Each number is 128 + 32 x the weight over its row's rms, rounded and kept within 0 to 255. Layers, rows and columns count from 0. Numbers have three digits each. The size before them is the row's rms in percent of the matrix's.

# layer 2 MLP down (transposed), 448x160, rms 0.0619, rows 431-447, columns 0-79
069:149139151147084119126153109124144133097131105104142143130123191110135159060143095088074113129153144112111147102043098116122088104065155147084120110052110114082186149123160070131146139158125161125081137158153115146118041114179098169129145165
106:144166131129124064138148113140085110131079125164115106066170116132120012146188129141086144160104115189114113103177120089131136142081087129117070120099109158110137130145120135176177105183197210104140094162167122136138099133137068142168118088
097:161165130166255096115116140191132130103184130075145138158099177135096220102111132145166113130092129143075095092103099133156120157117137186146157149129118146117098104129108119144083100179128090114098095122168119098145092111153169122139064179
070:077110107160037113102087121127097099107091147081124167092098051088158043123141134129156083136097155107192129143182190133128129148124128156117115174095113124146097147130112159124127078148194076144135141126090095017175128103154106135184105085
101:122157149121003135160100173129156164110113116145128092110123068120102190167139134111098074144143146129163076100080196112124158132155086135112145153151125103120152102096087174146121100103101114148076135083147137111118139157066121148124158029
106:115142106117125055198062115070136104168133111083154130088158125109110157178084141109117109136095114159097079143162164144142102168152137109117100155114133147107165159125101161122131131164081106108135072102120082085133179101156085144188106143
096:142126117155074168139172096171150139126146111136083114126089082166142127124175133162112207152140090166163121047182139158103150095150117103165149056158095142110155147101118131071071120123145165094122135116151153167135124139117117111134223085
052:123105135077101152134098059115140151123108149152075161098229209131129120092153110106115085162120116123148168100102087134161173067197131127146143096156128145171108123119104126119155195133081092101163102091082084152187155077119132128178117115
101:095167161091140123145101189164109123082137151141089126137088156118181153063111182129165153080125116088064115112078134135134105171146128093120160102115112071104150126104198133118158186121141083160131159102147149056118124122078205152111138082
099:150181158134195125148099063167118156153177106093160121150129095166063199144184121092128128124164101097115076141175096178123135120134056107124132144105133136116101081134098149143118173137085147145133129119148072092157183143174124157084142127
138:110067160106131183145148145107046139120112147184125147168123143180106140098117071146132143152141114180146097114125180087096130171090165113153112110104140154095111172052101100129188141137141126141138169111078074138029150099137094097140106122
112:161141146095029118149131195128148149108118104123106070111118034144136000145110128138052052111146101146149126129137120090134135101110107121119145113154121110129101126147096109137132099148119168122136166137107085127080095120135136091170115135
106:148137147107189126121141151126135115107142142100181112108080115148093098152068108132144089121162142164137147170131077157132106106113126116072127118109115121096095135119134132183137091079198095138156137115135132151180203139105094098072148122
063:104177152153160115134115142118064117109119119143109133134137245070115206113119135075144184108143095085174151162126105110113090137118062114143179118142141133130146131077127100049139115116124097129078140134117123106132160107113145096122111126
110:157153200106167075078139149138161185153102111120117138175133127096082048126120172120146188131141154165078097112125106102150112141098143116129125131142109089113118130152167128101130141128174142092153133178135119132111062138121094127053085130
069:095150089184093109164146189080102016160078146114161076127200099111129173133112089104103106125088096121118210096178177106083114128141157140153071127147124194142120150122143130151116174132174135123160175109112120076123084123178160152177115137
081:114106115161218129082153127090151197138115101090124116112063152137126149134171187067043129146123108135133127116101108158133143155062127162116118139142137088108203173118161144115125091163088134171108144089084098154091091074131157145108101155
# layer 2 MLP gate, 448x160, rms 0.0689, rows 432-447, columns 0-79
105:122103142134132197127125132103196128111183130100180095160100160137130163097099163146169132124118095111137120174083097181118104119179137121198180162139153091090132164097120105113082136074017105124111160092100160116137144151134150140113134200
100:169077078097139103088221140038074094136112174194121105159164096187134101143121121134138146113127143127111107096127123143137131169211102067114102118155130143124124169164115156180159122118157093159121102196159103171152180070186110174144128140
066:146138133127133098140103130143129084066130070099147120147143098126161144147142120171179098138117124105075130067070131064118055062092174132157116115108110112060138164146133090054126140106146139189188140157128102065141157117122201158117113116
106:183120139186143133129130112153077094156139118139089178210202102147088127115131124151137131171133167105137152124126072122115058156133163102168095089120078152068147165210100105109142113152130134063150133106113152141145139155145112101140132160
103:135140128154075111119088147146135080146094093143089133137117120089153126086162149102144160116136163172070097140126046124210140137179103191109101144087140120102110129173139084096149107110107102127133124163109115152106142130154105059132140120
096:125174102126113124167111122113109153135019143124185115101102156086115097165142183178121198098083079172130096126166145124153113041112100174103091095057144128120105057140138123123138128111072099085176135064064114154128104134123129090157144191
047:144154087095094082145130163161164082139157071091113095115083085137133107104114105139166096106104159125145143099143101107144116141111137160092096095072117174030098160145122121154118116091077114083173097172156125103070061163131114134171165119
099:155119127115113175126098075130172138149163100159058148220231127123096099201115166101157141182152159079129089105113076128181103129091106123130106139092108097116121105135104154156190142129074150115092089081083103139170159083115087085128093110
096:127171124115119140120116120107061151167108100092148156127154112134139097194083108123121162158115124119187153129166131121096128122125064150119104086111141146073109087093101107087096180059050123148161131130097073125127130129105173128093162115
153:143179132111123064176151080106147178189155068143113127123170126180095120167119143110108123178139125092164124096147119079112116106168045141073117142122136072089192094131122174163104124113135131157144112120130109188153154099111119123115184100
117:074138145169138175154156125128139095099120118114115152156137173088055153080183154123172175186091126133123107147135144120140101127136080154222112127127190148129206156135082148084141100119139101083144123166170139153115155115131106166113110139
103:159162140124116172092129161199153097125183168099136086166075085142175099134066120139116153120140147119127135147128092116119135140129119113145066091129129119156113147077158138210157112055129093189156100103181126093114173116106138114086180149
057:151092093105150088110190145079100111061137138075174173136211146126073164119126131122074176152151159141097037151098149107105086142137137210091172061115104129109163137131123136122081124158160124161178110127147138124113164124123151140155180141
109:131092151164109180173127119100095081075149179114157110144111126058134144129107134077156139099116134120182180103130187169138178085130114144141109126139117153149170176146117082104140206124077153124084210126119155165159153102116147125141178141
067:109170146082107158129141152171179158086083093102153107101066132085155116144142144088131156130143099127127144210100089138119149122045127126076139103170143138144062157068072114096106085076109126190148107150179106135105178129114169146102128119
076:132071113118106145101132091113153150067113180112137097087149118189127084113167188066147098140113093190153134146152094176107136120156074114087154083205112077138079147100080136156109136139147132128112087107150113071193120114080172125181135147
# layer 2 MLP up, 448x160, rms 0.0673, rows 432-447, columns 0-79
109:124158111102152063114134173169059115139095143149210144115162151151161138098131129117097117134187118142099191106155126078151116135102148082141120117107084174116143086177168153165151106219193157113065054169129119120149082066147095130109100112
091:187094123082135124103163112054130145128127186165143164164186131130138117127078151120143133134158162107121150087123100122150118143135124098072084158112031158127124140097134096145160191103140110177097108139143147081192171126156109154114075172
071:118178095105098135069119079097179096107137170042117136151145117102114128072154130096130139129135097077168089133144159155146181204131136096094101150119117183191146119069148147213115129138130112105107136144086174076144089153139097133144116103
102:138172119096108124114128133133178181067136153144144076102089140115108121197168122143119101185174141095124150153129207128153175165083139126151152060121166100167173144050114109155101218129102152168095112114193135090116109127091161122106177087
101:089160143142120151159094133140155102123119104109153088127163159095143163168049200116139146105103121170056070110120122108164099142160099130170104129138152143125103162089103188148152123207060120137135094149112110082114134114149059126147125151
100:139100157159140139128151098144126120183184102119067103141159131166146125064182090097130096171143135159120153170130100152154110192158200093144156114156137150100209187083125070104116203121140191093103096125200145148120177164126068150118161105
052:097141136142114156137129146098206167178096105120092148067135120136141101143127099135092077159124128131156152081045077162194141136148101128095104068136075164095133151175037133099134186131123139028090179084083117090139085105172165141141118125
095:098161156128102114140102119077153106147072167165086109098104124161103127149114180138127157119211119010139073168131165165042112120104109138159139127132159116149163176124134150137132145091121111089130120111185109125095139084076111145119129088
095:163104154158146128134131066133200103145201126109117113108180115189090114142163080101096093149125143135075141150150126114162081143089079091140160182105166138200139132103080132170129156109116169161072116113141147135125158183124105163091110160
143:119152123155130132153083147107144160191124147137106140139133144084118134142152152126091158137124104118147156152133177161129136116144121139102091124137116090125149155130093153158128176102110191106141124179203132154145087115122158185172144090
117:164160104108120087141134149120115177118143129143120117146147040171183098176079116136061052063187125092141169086144102180134159121118114105052128131154061110132063110157154104124127165125142144163096127124119086129147105140102123088146155148
100:161164123110077150115126138144131166143192090227123149148077111139117113154147123088183115160108115165143125100118093138149132107066171141156128100081057124090157131184161079113127162106135109118137059102069147157161127197112139105168123121
059:177175104110101144116143145118168149067120119097160134174073091146118103113151106140115106151114137192117188080111143127081102096099117104183063071117095168146158078171067099114106114194154058157127128177134187133229166118105149141110129101
111:158183146087129087103121205157140164167123160162184130208152081142101135136082133138189165135143165127082125104114094164120109132080161159117133131095123066138123084178180115136135137178186170102129138161124109098159115116121092121093133126
068:129149125136145145127128080068138131227112154101130141117165124136112120103122178117150157093139163119142076093132152149138105194151150054056167157151147122138143120151098177144110091140131129094104131091136188166183164170052136170101068098
076:212091097130139051108138071117114074093142124168145103142106149072131139137133078157130207117117077124131164198110171123173170119138110082145135031166074176105135206103062147162072164129119092082159135121125130130125128160183139176122082142